config = dict(
    n_layer=11,
    d_model=128,
    n_head=2,
    n_kv_head=2,
    head_dim=64,
    d_mlp=704,
    vocab_size=8192,
    activation='swiglu',
    norm='rmsnorm',
    norm_place='out',
    norm_eps=1e-06,
    positions='rope',
    rope_base=10000.0,
    rope_fraction=1.0,
    qk_norm=True,
    attn_scale=0.125,
    bias='none',
    tie_embeddings=False,
    parallel_block=False,
    init='uniform',
    init_std_qkv=0.0589,
    init_std_o=0.0732,
    init_std_up=0.0843,
    init_std_down=0.0843,
    optimizer='muon_hyperball',
    lr=0.00598,
    beta1=0.95,
    weight_decay=0.0,
    lr_head=0.00798,
    grad_clip=0.5,
    warmup_steps=50,
    schedule='wsd',
    decay_fraction=1.0,
    decay_shape='linear',
    final_lr_fraction=0.0,
    batch_tokens=[16384, 32768],
    seq_len=1024,
    doc_mask=True,
    train_tokens=373800000,
    steps=16245,
    dataset='wikipedia_en',
)
Each number is 128 + 24 x the weight over the matrix's rms, rounded and kept within 0 to 255. Layers, rows and columns count from 0. Numbers have three digits each.

# q: layer 5 attention query, 128x128, rms 0.0588, rows 120-127, columns 64-95
# k: layer 5 attention key, 128x128, rms 0.0587, rows 120-127, columns 64-95
# v: layer 5 attention value, 128x128, rms 0.0587, rows 64-127, columns 64-95
# o: layer 5 attention output (transposed), 128x128, rms 0.0734, rows 64-127, columns 64-95
# gate: layer 5 MLP gate, 704x128, rms 0.0844, rows 0-71, columns 64-95
# up: layer 5 MLP up, 704x128, rms 0.0842, rows 0-71, columns 64-95
# down: layer 5 MLP down (transposed), 704x128, rms 0.0843, rows 0-71, columns 64-95
q120:136160151119162111101156106185107135164079094111156054136079123120157109165132143135091089152156
k120:027166122109167136144233023255145153236088168143170162124109047121112029099107152180154000093170
q121:185123119143134143131098091103123116125097151118136174092141144135130111114127116153131119162135
k121:200127165101145162118129119072089106169119169198137061115122068165111156091150062153104124132204
q122:124120112105176088113143122123178141122114084150145121137121103127105144200117124111125140090128
k122:081074058139160078089079096185189151242217174194136099190174000074091111204094126127057172139087
q123:139099127123098163135111165132145109093124107147180181128122151121132106114103071138146121135115
k123:164197231143150122104177184144141113016183138140098139163140114029131028224091127069104117165069
q124:112094166135154082112088154138131118114151164127130139091094132134101099105152135120137140123104
k124:084139097115155180198161164089132076079135156165143197201137132150126096142124124125029190116162
q125:163127131134122095133150112122131143127116140134173100169130138104146104130176082163178108132133
k125:209122101147163153113189126196095126079215186143161146102127089133146196134123158224229218106080
q126:147075108079166160106138183150104090147129119103102111111169099138131121169112117123121112157162
k126:142140072143144112160111115255007180133185110041130099082107030186181209144117124179115111091115
q127:111106113141112155154128147093099134131087116085068121139138150146074127139129096119143136101085
k127:112145083158046147114242151070064151255155122090119069186151199180106060150036079103112208120106
v64:131135079139131116114112150100122144116102142150148140158148067112124148114186150099078082154140
o64:122148110121120112158122093144122107076116162180097145153144138125134128141105110143154084113115
v65:114115134112118102144104123139125132129133144107114146108081122124116155173102121120142126113147
o65:110145167131131114129121177133108130132108144143123110128132127120107150122156119100151125141101
v66:173108125178133148126090147104123164077125115097107091137082113148098111140110105118126122115143
o66:137160147121112093146156160131098145141104128164141124167136120115123177156131158107111142110118
v67:152122155109093135133133112117149118146126169121134082126121117155168113118114118140118138105144
o67:121137112129095137131117131136112165131135113171107139148158142124111125136094142095111138144121
v68:090160142139115145130139122118115129133141126138125139137102116158116121145102173147149138172075
o68:160125109137149163153136128114103131156145092105103095112149093109092157138119151138148117120155
v69:090136092109174137127132123112102162080141129098097092104139135160151118166086111144137139169114
o69:139136119124148162117138116141121171177156121114109082146114129135073114138127141106126118131119
v70:115109128174109137177098140147139107127079143090119112136120147084181108129137105166137103132144
o70:123103138166157150113092095134136168126130089129134146107119146129103169128190080104184122116111
v71:102125132096194141117139124117113103094105127118153111158123119128154106152111115118108158125080
o71:163118170134092150146152175117143134116129144104097133151104092134138166082128113134109094124139
v72:140138097130109097110158103105174132107115111107168111114105124131116113097130095117146148092195
o72:116109140143101143114105093117118091154125117170065143126144166151135101117145118109084101139057
v73:148112089125082094127129148115143184144127134115154131110137133119161123096115186140080153120137
o73:138125147154125162099175126147123124088115141122102149139134162128113093110121119147125147134146
v74:140109125131153161154131122125130139146130122127109111164152117162100097113100088100140139133110
o74:144108124139103084178115135147131082126144093145083123164107095095123150094132133154128127109127
v75:133102139133122143132130117120103127117145130151152119127178146161095123145132155124119146123132
o75:147159145133153093114100168123147139115113126101094103123143115116158120085107127155120093096126
v76:115154142124131180165106129110112129172103143134114123180155127125163159101155144112161061131102
o76:132086116106119080145160143135127151150130151139124105136142131133109141113147105133144141135152
v77:115126150155152126184113134134142099126143136157164132101105158149175131132116100105174122113158
o77:138139106144132170100120129134140122122103126117139114148124114128098138148148127136081153104108
v78:140128156125148121095169133111114118134122169145137070089119116140123136121116179185109102106138
o78:145154092149107173157112142114157093157126121136157153121134143109124142141101104120145112126117
v79:108116132120113147117127146130132131133135177114140185090137139136165123107117131124134144147089
o79:181119114113178172153117155102105155109075096169076130137106139154141131128108123141120132122158
v80:149123114178123155112141118133140143130089165144142089173144146172142123146143122123106132152090
o80:122168124087174124159101092119120147155122111113156131123125123117120140127100134114119104142142
v81:138128134106136170152163123126162112097157141156073139131088156147132125152160118100116140148153
o81:111125138167146099139114123125123119128120110152128139138153094098065137126096134136153112096096
v82:104143139114091162132150142105135133111116161111120134165131111120130129148133106142149169103138
o82:176124125132164129096131148127117134116114117127149126156131112122065157122103133103091147148113
v83:128123124187139123130116106083138149129105134137129107102098108135139168062081113156178149106158
o83:113129112146108173134144137183122117173123104130148128120109152105155126097145154123065152144105
v84:133104165119111106164141130140119097135147120097151157138132134134102148103169165146143134151141
o84:134083152143129166125138075151119120116093100131125151087132105180147108138120097097161107154116
v85:129108136098161112137150106139100097091136176122085089145093113111115135107151121131127128124105
o85:136165111131080157151137141150118220137123136124102121077107124137095151130107093156104120122106
v86:131124141113134123112137149138120088130109110155100127138155143140141093118119125116150132128151
o86:157127060149153129116120122139156136086098137111147124099135124108142114199097096144094152157103
v87:114123151115138156113114125152148161107166167107135122124150126100088098122130126127149140138151
o87:098104115122092137095147119118134058109154102151141109141129105151111077087120077129126110140137
v88:119140110140124161124128104134123135115113117136151154079128146110142148131152110105120107144149
o88:106137137139133157138149115117130168139088116147114127127141127107090129127141126129148129115083
v89:126122159138138084106146126136160136105137114160120106144112156150135095137178087183127132172166
o89:130161136159110094140113160132121070174143109083126082132156101110114114123106144117118135179174
v90:129142114085135161138093115107138141145137149121104160125169139082175143125162117144114116122157
o90:130089091143115147091166105125165117121113087137136150140155133158112122112138139132152101108138
v91:149086102117104170171129124094171124110135124155164118157087091122180097132131121104141142123172
o91:110146154168154133135140135142165124107098157073079161121175137129119124132136130164153105123072
v92:125148124133119099172134140156069116120143093131131098129133115095114140165128149087103095138133
o92:102133074082168169129158150135110145096100158094105120131093122113103146126123097107183129124102
v93:126145161109110091120097122182129140110143153102125121141110143157117110119113147106116140119130
o93:145099140139119134153137139115127162141114106119168103121109108067130115128146156131090126151079
v94:122171098117127116118120126144144066110153133143112163129117179146174102145144154149088129159153
o94:099104123144109095155142134127134194132088140111137114121136094164130079140097106128141120112129
v95:126116061168153126102175142143129119120160136122174133104125184106120097112128125084138155161120
o95:123124148114145077146115145098132107119120101151164123116117102160163137113136118125112092125122
v96:126124093175150134104137120118151081133145127109121143154163116126089119097132148139101101115152
o96:115164120133061143118128101127115156085128153125141162117108138146152115160123122086179142172168
v97:130122129145123149172153131120147133137100147149128109102121096126116129113111127127125115128106
o97:136152140160133113105116128143121103139178124165139122099136156112112086179159147106102142098147
v98:108149145113169175125103122112144104155135128156158172135180117104112109128150148088159168140127
o98:156130137131104111153133133149135141113134087095106164114094115157130157129130139142139105091166
v99:133116173124143158139123132142123121105157122104140095123135122191164130170105129123133136132169
o99:115147110145147084095109096118115132151135141154090080169134107085125101140110106133149173111136
v100:165101124090112123126142142084152135125144124134160096118154163166083075165085123137117103119110
o100:123125140154129096106144129114145081121107144108134093149131125098128106106114120064144121119161
v101:164148132119171139131124130113123152124132156102160121133098117127095133121104127093147118109113
o101:074124144102161155092125148126135128121140109134123129149107129136164107088121118125148141167109
v102:123121148148180133110142134121136105137122158127149115148138153101106147097091096136121112156121
o102:140134173136106120140117129105114156103172069106078139139149131119156106104098194119148123152140
v103:139145115140114137055113138162129125101119134128117111183148132135104154139110110117092138127105
o103:166143141109132172171126126162136103079126125144114115158102116147138136148135151096099073138144
v104:090119127144120153113108114091141086117121112071153133137090113081074146149182122125102076126140
o104:105157155150120155137151093131116141147122131118117135130101148127144102122149151183150127152139
v105:106119155106124152111132124116090176120130116168142133117123114132128112126118084088163083088141
o105:143158125125157124190126143135131072115140113132129118152108105139093115102142151110132141158093
v106:128164129122132136144139104108116087136138122124121122105100106173122129138139130135125141116102
o106:091114119114115148150133122104145129126146109125097107132110121129108116140136124143139163129122
v107:145108109134152130157137130116184149127145109089150141100125122136165106145109153100148128135129
o107:087146136172137124084109115126124126171097178130087147105082128118115116140140165116135109133180
v108:123128110119139117071104054140100125129124100144102149113099137123138158140096155131149099129164
o108:106102147155118127110165148129141174109172164135127145112113121122056117126145108154107139171172
v109:127119115107112121121147138128124134128128150108149103142101135126163149130112113131095142120094
o109:161143139110117156117158080119116092116125131112112116144147093150134103141128119154126110120122
v110:093174135088120134144116153119151139126171166112169111125142143165118122119125115124111112129134
o110:152125099174100171123127086117163131116085140147113096172100116132161108134158075152157140161091
v111:103117126115123139131134087150097128113118157125086123117186163113141129113079138101104150143166
o111:136099110127170125101120132104140139134116113114155109130100124106137137147122105094147129167119
v112:146126144096130124144127108149137161132114116143090147132119148144149126111125100120121141136117
o112:113105132155151118137146133120152131112151135134135126103150103158131127129133147115127160115133
v113:130077104121119173152146136129141134121110159103108148115108138158088110159116163101110110171098
o113:138121132091162142133107127121140166121099133147141114128122101124101110099119112158151136121184
v114:156136137106106160177140110133124151108117132152136113128133139123145123168131159095094150128138
o114:121145149115121113123088105119119124128146164137185134154146122116094109126074125107144126130120
v115:122145153123165130077171144139123123133136131152147142120140165144137137130098130122117171145115
o115:150123117109132127132085144129099114151123128130110120132134113117161128100119128081096125121137
v116:112115136121111086163147075137125145111100147124167163110126100086148126135109127117153101140134
o116:107112147134141111137119093129127153124100146125086142093105159162125156110155150110100114129148
v117:089152127119136134155141157117131106135105095084133165131086108104143121129091137123125098096113
o117:131126138118106143133135099125138126120086140119142140144117120114126136121172127144148132124072
v118:090144119114114108153165098099157191113148103157063145106135101124118163175133146134125120159139
o118:103117075095112110126148098115164139132095154071133136117116138155140144080145113097135124147122
v119:156081113077125107096127119119121081106110161141093126097083103124151158077092129088119103121100
o119:094144138152162130195154146120157136104148120126078104106133132120132129168134061137128125114098
v120:158171139134147135095133131108071137121184160111105116119104102107147110119116106110122142115120
o120:149155158123120137190136117122118093188183120164143127100123125161132113160114146130182146141102
v121:128114158166110139156136159088115110173137104139094153100068090108135154103108096143116111142118
o121:092131113073086133147108149123127104134152120101119152099152122156098145092139127142149145124125
v122:126106131132146178112106116134157133128135147116157136141129120107097113111136127166160167157145
o122:131132135121135058122124123115125168130146119119166140162087134112165135106154126122139147134106
v123:127139120058119136158124121131165162157143120159149112124136122127092169078128135138118138121127
o123:137148135140087111118119128136152139127124089139121144178146135147125159129142094166176114220140
v124:122118154096116097128117131167125118119081135132131109133113160136148136115138072113127153127120
o124:155088168157129195088151144119127118105147086110115124160098113102113139154121108148098116150167
v125:108111137075125160077089159106117135102107146123136123117153120135107125125132167159116124125084
o125:171104151157102102179164135140163145098093100105131149156096111124089138128128082111123115100149
v126:149130137137145155134113108110134132119111125135129112126141114117138116122116161141135130124136
o126:130112124155158124114137129145116127131161141127202125094094147166122118116143123123142090176131
v127:073101178134112179102159133127116184096104116139134122104156151135164157159180135107142137168152
o127:095163139118120076123094128082145157156146103099139119151131143144131128116114176154170109136096
gate0:117096114090174163065127174139115099154128111111088103102084170118107119191098114129149176144131
up0:167118066141086096112115086131090140181123179120097118096133121063119131136147141132122098150127
down0:141111119154103150167130148111123099176145143130188118141123117104083125147143143111148160169137
gate1:157127118120173168139134113148117091153059149074154132116104112111065112114127116121120125133100
up1:105114118129154135150182134117120118117128121135166099113149169131093149155139159145178121106138
down1:112082140076129118130110181115141137110151144112133120163081183138133152110134186149144151099145
gate2:170160080142133128134107099138141103143121107137112074157074114090101107136137120130078153112146
up2:188181137098165120149124141136138153134105138117140141119129157133132093170124092101164139139145
down2:078138118147112145113097116125112139127139106130092127110085165133119152097160152124100127149143
gate3:106129115128113118112168119140111148116110124092106101124150124119128144097103082121158084189121
up3:109143122119123140115105121164136082087129133124129163147113124124162099143120126112105135099147
down3:149135136128159135138124151150108110108121145144117117121099104150155093168119113130101120133145
gate4:151107089160136126155100145126100099108102106146094113158140113134136147114143096142077131162090
up4:113167117110103103143177128144138130149105145105168147108162104105122136125115172079091142105146
down4:140147132111121139118139143160123115169140129095137117101185145095127118145109140127142125174161
gate5:109147160110136150146129118167126113077105114103086150128145103183163125116114133128150145148091
up5:142075150119140107093124181138128121162155141105131131210098129156136140153127165184120108103119
down5:177120122096158135121129148133134134144155130105113141163110119183088139140130128098123061121122
gate6:122115110110143128136141155130125109121137086133087144161127117139132120129134107129139106136098
up6:120101146128129100171086136143138105149106120149131158132120096132121150137157130135160095136154
down6:129139165119164103158086113179153106163096158147121145117101151153128216166171150126127111122179
gate7:076085142188110149086147111082145148145178120021128124082090207143128103164084145177112093132098
up7:100100107088156097124125128121144152125128094127131138145107131183169109089126132135117130134090
down7:146148095165134108124154114138167130112107126060105134124136180172132118155100122154109107133074
gate8:108135109129133184090113100093132123070159153116105142131156141136172117152110113139146121063123
up8:161085148074141131147110094118119104087130103166131150139135121136121086108125107152176116145127
down8:115143134119153163108134083122134085112140122158120137143095106131157103179130153150124101151172
gate9:108097080113116106135101120098139073108117116128158145090109147145140154119163103087116116127140
up9:143129166171106132105135117136059120168147124129105127132130125127105139131117160151144150102100
down9:097144101160124098082126121097174119107123145115156160118113154115152137106159126093112132129142
gate10:134148154120127137127127173151121148082133163143137143115153159125083083121087153106066150107079
up10:118144144149108081110137119137086199093086144135128123129141112158120138144117160114138118127135
down10:102132118123160133134146110106141152144114087122136192123135107135141147103126132107146098110163
gate11:087124087165104117113109148144136168142105129127112148130144100135092095105145096122127136109129
up11:150149144132131124112169151106091113122160164118138089080127104140152176208107129143114132117105
down11:143129155129145110101126108144120130097146118085122090083096117135152159166089115151181106129119
gate12:140119121150109129120136160139095109174129088125097141113117145142131062094121109121124134102134
up12:085096098145157130101099133118152133075129145135140130149124158087122152105116124130141135136153
down12:075184134081123144095165133083141138118138189140148103115124124156132091122089150110123143144100
gate13:130134136131104128132160135115133142133133124119143118135126119135091080152090122118148123097141
up13:125147119113141156113123140082137109187129125156102145134153125126101098131101158185102106133120
down13:155113169151123136097137108066134093146140098117122120158119063083150117134153178138136080144149
gate14:139112134140128138118132161146146181128141114097112134077112139120086098053133117144104107126119
up14:114132119097143118105131120156137165134105135084078123128115092080075124109119145126120128136158
down14:141117133125190145145139137155133154142162098113108102126131102102101142112083124135065137145134
gate15:132132127153119122132151110120148156137098125152109119114155115118110092128124155112098136134113
up15:111136093167144122149142125113130123146112138132117134097128105161119088109120145151118151121125
down15:103105168134153132120142142130125156142140151136132127108127143121128150116154113131126136099095
gate16:137131109159150099103144153077118125125129135106170148106172127117095093137151128069135158119113
up16:096143103097135117158175145087143083124086136148103105159092101129105127096165121189117140112149
down16:139113102075121114153174163132142115135144130139097098179094117116148108131140125174092133114115
gate17:147111105131150151107101132157128139131093117166140125144108130153116104162090144115136123121134
up17:102111147150114098153185131131156167152140138126107125138159142106111130134152138148144149132132
down17:158112150171133151177149151150099172121170115137126144146144137130128104123143120124171150100110
gate18:130141119162183147159113145147146108144170145097092158114149107103102101102152106138142164122098
up18:154095095152134127117109130101155131161160159095145108116111115128150115160140146160106088162183
down18:120116137162126151109102107136137133128145141106158097150119146130169179143120177158140098121146
gate19:139209133051132109144149172127103156118138116130163101154117138144153116131118133125129123140128
up19:134147141142157122131130122116153126130114149134118091154108115182163101116160115161118112128164
down19:150140136096108129148131152176143071147119109145151134150128108121120179112166109140115134125125
gate20:137102086082114104161138091101098130150128146121139125104105145131169119097123099138141097121100
up20:123080159107088145121159121139131142115144117193113109132092106162132138118153124136120114105133
down20:147130144108140143131141100108168134117161093152148114087098107159125146121114115160093124100157
gate21:068152081176124116112104115106134166156116152118147114128189152118109136120132119161132124137100
up21:136087073151120107142117150077132152113145117133133082135151113117145154119166124112165114168120
down21:133123131127091126112135104103135137149156108133143180123149128167103128141088148116117149125135
gate22:109166076088097141106120155143124118075172106105085113152127114146127137108092099082119155124118
up22:122150082161139097119142126080099119146083170146142122136112128155145109159102149121125120171154
down22:125128099144144086113150134108142114126123135121083144141101147141125130114102103113128139139161
gate23:121152153128168129114114108161143121098088126135133116087153149105144117110115134138149097107084
up23:137117168157141185146139132122145128192079129114129155155134123147093116119146126171136115083129
down23:091136117148154131121146148137127086119116091143125172112136161161105133119123139161158135112107
gate24:117129118156103134125147122131151142154123097127136137119132140095068135160144120154138133140070
up24:139142137154121095103122131141142114121152101161137154102121107089110089138145127103134078127118
down24:120126138143104097121160150157114142118123154131100148141131124096108108073155146077104150128072
gate25:128137135163117167143103121132107122117128130121132139186143147087101142108142110150114127117173
up25:136113112115122110099152138104130141130143163150119104119137113150146107166085105146145107133113
down25:158151125121097114150101129075110116147116119135103134133096122122124153106146079138131144112115
gate26:125133090148077140124153151154157100154131114123112147158133154148112129121096091140132129136165
up26:128183121095094111144099104092115147149110127112056151123152135122087144115120146148168111125136
down26:112154144139094116134116124153147155169106113098103134119115139151104122154124123111136135127165
gate27:145097111098127157126139107090108133142117144130126109107135103150120140144139124108088158121098
up27:134088115126119106154142123087139072121121178072117150096120157161128122098157109137155120101154
down27:164160108104102123116164120114128082129111125148121130125141142153109115080147098095116098121120
gate28:132130144062112142150150086150136142110114145125138101141120124155133111145132116164141138139066
up28:142083113162150138119104167136137118117142088119129147114136119128143128161120130144128156137110
down28:129091122122153134125114140156145147107141107081105114140130099117111097117100126170142158174053
gate29:122083129132109097133133118113086180158119117127133134116170176167117086160113101121128107059084
up29:114100158175125162116175145112103085137084114143120105118130121087107176081138138146111101131181
down29:117108132130091171150097188119108122170113110129126091187089120107132165068151114157117153144106
gate30:203113121112118123120150147100104126109158107135133094175126108109140095186120107095132108164129
up30:062144141149106108147152164137157151157110128124121123113106135139136132140137129127129113110101
down30:180119116101125141125127165132123102160164121112092095154116091129142125126142103108163125137156
gate31:113114082125162110182047120115125137109116070167129091169101108209133049123117087168137116146145
up31:089168133132167114155070093143107126130083037113100118179102137154158062059125123144120103140166
down31:195096086132093093098196118122138117173121104080134142141156119069179122116166129148110066122115
gate32:143166110134139146119174138127073105112100148113187125120114111116125166121140147110097120111142
up32:132144105139131162131130152116148161121126132146152129164106144132127136110195123128103135088136
down32:133169141156139161089136143132094124140142159120204122122136130099144106127125122124136122127170
gate33:133109102142102168127118153083079133109134108127132158145136137110146148127120105123139155125142
up33:107102134128106119162117131139148125109152112126160130136197163151181118109116117110108139144109
down33:112100123146056122163102110086087176151135130163130148147127133150115129115087142136084146098123
gate34:132113144122177121111120118124115126143127139097137170114100142142133079108097125069136170123135
up34:125162110142121139149133140111126158115127121135123092124136167130102107185145155147122127120112
down34:085122117173131131138142175116156117092133128135099111129135140166089115172137118174130141154115
gate35:115104124100135154160130116121125101122096138121097119109087117144130155145170122115128108105112
up35:138131140116151165121139120121124162116090156140099127154128163143152123107112145135131101140121
down35:129141128136143138165112189145083128146115165161124123147136127140139152114143079147140084181101
gate36:175125170126132113132122087127109146105136107117107141117159139131126173115164106128144122120058
up36:120156109132134112135140117107126127171125164141133143144137137132123084138124107068135146083141
down36:085106136123146137135127115107123135131154150151181123125151169141120114130108135114118166096154
gate37:146116113138097119140132115114135182146114111090113151141131130145106098109140094129150133105093
up37:158119103083128129117121125097106099155119089106133127077112113161149144163169106120145089136140
down37:121144117113144090116118066085099140123105098104132106094154110141128098118110094158113109110117
gate38:080152134194122107113110147118145171134137151123127115128150081082120150084130149123158141090147
up38:145184143132127130124162158143157113120171151152154156107148105156157103134137153106122141135160
down38:124143119100122120140136116113167141098144139088101166116205091152186125137143178080121084150124
gate39:131124169130145121137159154138127138156126126130115105131111147098149147111120150132140149115114
up39:126118111142121106107124062151161142105132105147124106105142100165110151150108149089124134179099
down39:113156111118130149094121120095133120111123141153073115144120184108123105135108095146128105105131
gate40:151143109105116106124143138165148166108168099120135129123118201116143106151103066148162178110111
up40:116131131116121083130150131130121136081119119119165106152146142108153149109175130079114161114096
down40:176169157139094084082137142123159175106139094125078078165160130087134136127121123099135125128118
gate41:111147130091154141127104127113123144073158128109155125145084124146126154132144113151159139120132
up41:165156142117140151144136127148137134130132121110148121118139092119147173088124143144112149101130
down41:139127146148128122143128144154121132117140128140157089152086140147107139109111137107136143099126
gate42:150171137162118099106138141092097109141104146095151142125164125100126137192094171079164141132123
up42:102132122108100131140124161147118163093136170148135135151144144136167110127095150139101141126150
down42:092104156138103112129137091123135136070127134130088150140112136143136131074121151149098105092079
gate43:111120102158127123108122132136123135094118145129135060125106119149156118134138106117113108099145
up43:134120128091111137145168122086121135107149133151164157150130112105144116099106138104171107113135
down43:136091118119131116117132142120148155116117111130177052154132125171126160139113120134114133130120
gate44:170117127059121140127124167117144145109136141115110131164092116115127126121114142134103130129144
up44:125175085182098127124134173093107188162135098099066147083135144100166137162116155129138094167133
down44:199162100174104155125135173098142151157138103077091172134113152119154131150072127123125117151128
gate45:133152133136119106145168139118094130149147180127134146137123150126140121111134102116132147063112
up45:148146110133134168122158150077123153085132129135132113120099128131123121133153084155140172106156
down45:126105088130119151129166154138148141134149115120119108120095089121136128095131103143145105142153
gate46:111084116144118062117110132115126101137148149161152129155167127156129115124155148142100154090078
up46:095138127161162103147100126148131106157145154158149110118135116119086118128182141107148124133112
down46:161147153141120168116168136114113158124108125118081104143116136118110150096075134085165104137176
gate47:183086120097121116119131121110124113106094125092129165124131101159105132111110117148154127157120
up47:164093145166133135111097139122095117111113156134142131092129153126165114123146123116114168119139
down47:132119134147092085137149107133145165095110127134158138110132125124129110134130146139116155132144
gate48:131145151123127108154114113100132122146116139142102122137106093103175084145106155098107116122101
up48:143155126112112104110145111148105146153095169144154142112107140097137166118128143074114118077125
down48:090145134151114105113116103157078153131117143133097113076135149142098141155131138112155160124115
gate49:098130106139124166098156105111124151108101129136112134169184156145115093126088139110145110147121
up49:150118103153121131189124152149107144145114127148115134134079122131129124161110150145142150134120
down49:145138122077174106147095150112151119167128151120126134119127118138132075123148097107171156158112
gate50:103146086100170119108105133134116157134143139143127098110121141107143124146116146149123141193108
up50:158145090084131126131134125119122112132110086096095159136138114125123119134164141155167146133149
down50:108145111106107148127141152135113150121142158122138105108097122122170130144149143105109141156150
gate51:116150162156095149140137147173105124106136130139133156137119131139113133114130095074106129100152
up51:087088108137129123164157104114098116072121104128081135135121154180100107136121103106111107096135
down51:114155132160111133145130122136097130117131154151118146131106131132116119110123083126106162129170
gate52:146135101158129089108129129116092134112136168146114159115093173111149068125117122113126172093137
up52:141125113096144086122142146116099108151111118086120098131149087077115164127165154073134132120100
down52:104123160088124120128142109146155121129165129124173093140124107127123170112136146147165132142112
gate53:113109175114139120127146133074085158113104098111132112139108157170204138128101140154121118105153
up53:118120140147139117167119128136165123131110130121148109101116084088126135130164138145147101089141
down53:157139097154144150127081139157197139200160141105137105150081087097115094127224111154095148124129
gate54:138102081156147129119171115101152151145131082091099130107148124122134082120162119155140162125084
up54:133138113128105148155109152114086107163062105189169095130125141121090130138074108135161132139100
down54:184097152099059127149124139143116086150116117119098158119135092105118183134106120117122125121103
gate55:149127149122145104124151087132084158095121130078080098174145125120154151107134142146093128095111
up55:092131135137122114110132129117145116137137157150162113105134091147087111115170109106121125125139
down55:117127119160135182116113110136127117108122113111092107126089118115089140134141107089141110117137
gate56:175129129087140140134097135122112097095126121098114161102154148095118132131121131106151108128109
up56:153160107112187107130122139188110131117126103114110149170151131137138111093103127134108125150105
down56:128155149159106111140140159153129151136108082098095124158126122112150129091106103122105132134086
gate57:140131148111147097109122120123125115136094133136124109129141102167147141122124116113128098120102
up57:137126125112105128142108156118107123175190118100099117107109129132107130144105132170141117167151
down57:113157147103147121145131130155145132088148136113099128105140119167128117145113126128127100110119
gate58:094141133113089173118110109135154147121128131094128132076171116113142112101151112148118110127140
up58:137143151120126109100117168130124163127122108118101151106130115088102150127130093104157174131107
down58:109148118101136149136115150131140182124102104103138125082147111119104107171124093141123122114141
gate59:141122145144114160118143134104123093120145089114124126130111145131140092136147112092137125111164
up59:142129153106152147131119132130099083118175156107140125088116140137113153145162115100125182151146
down59:117180124124163156091114133126113077145132162086127136135115118111172179162119142093074180166139
gate60:148110083122135157150132119105109098185129137129130137135125096118126137133087159121145145107141
up60:115148119108102133184146157091141121170111170159108108181118156153105135112099150123137146112145
down60:137171155130153134137098120087098099143141138166128135136177145143165142100152131150156142148105
gate61:160085119101109149096151124128125120123126100108110106077097133125121135111155082132163123140062
up61:160149158136131163096148167168100113142090126138146124123136102102109134113113131120123121140121
down61:130083136131132102134134096091083155112097110134126137142142101142112095096128109151140102116094
gate62:134109163141131138067128103126071109068147118120112149133129111094163118100105131130154108130128
up62:114107163150128149151155149184169132129158140115128137106146130068111134166167145132186133111125
down62:112171161141115146148097140139180138117162151129139107123125103096105183149117132114142152130110
gate63:163160100129132124118132106127112122093159144153133102101129142114142133158137135146112154123164
up63:122148131142177114159116128115119118132090171109113114131112122102132111143122137148133146128180
down63:127118136069147108119125133125111133118095146157135112127109094153085159110105158128156124139088
gate64:136128131117150099133149149153140130173137117126113133150116128149132109099137102132131144127126
up64:084101132154161107120105129133138106099110136133163163117150104136180156112141138176139115127120
down64:106137113114105104126155113075100126112139121129120130129144127096160142097119135125143095145130
gate65:160146125152160124137122173092121157124115135135153156152097119173113117179144147154139098117154
up65:094092122161146121100143100140153124099111121140141120152102120132126114144138137155122130102181
down65:136121146143108095101145100106142141171128126150151113137106125163152121129151132106096101089106
gate66:102144159136127092130109130128113145128121113115120150150111147126156145139102131141119147119151
up66:161123118140127096155128135121141110153105125167136109152127157110139164139112118127125121129087
down66:102152166121091151105107111116142106156133124110107145157124105147089124132154120143152148139150
gate67:086074107095142113155098169106092122152122153074115158125115097104095127119105117141145164101143
up67:173100101113113126124132126151127102142149153146133127161166112122110108157135106142160109104165
down67:092108157128122115100156122122153100108150112140103110141153090112104140142145116144117183132105
gate68:107121088140100106138107128112136127147125134139141124118174147138111146175117128116115119128148
up68:140133151122113120131095122137145110160141146091090119145150124110127139142113098156124130125144
down68:132162111082163081150129130106134059150107126109126157145099124146168114095043117123179142150134
gate69:133092110091154068109101115134127122102141162163135131110128152135109114140112130107106112165112
up69:180114136151108092112134138151134086137113125136097166148133100129118161158124166089117116095135
down69:108077106160116068102099136145108137094151098118126125104121108144154132125115104139139098168140
gate70:130133139091110145165125118098124120140147141129135136155125131129188140086101140119122130170097
up70:143109165133120140128120102124131148110127135147142137107110133177129145119158100168158152166100
down70:147132138155106141134080107117149125170155170159141122103054132180114177108162055124113135166098
gate71:080074133141172112141108156103127127152090114125149152139147140161124122108109156089148137143146
up71:110142142126162113166176147136137151141109101154092113100174148128142171114111124091147119166086
down71:130160117136130148128099127140127107147164140147103136165155124141125138149128144153144111122150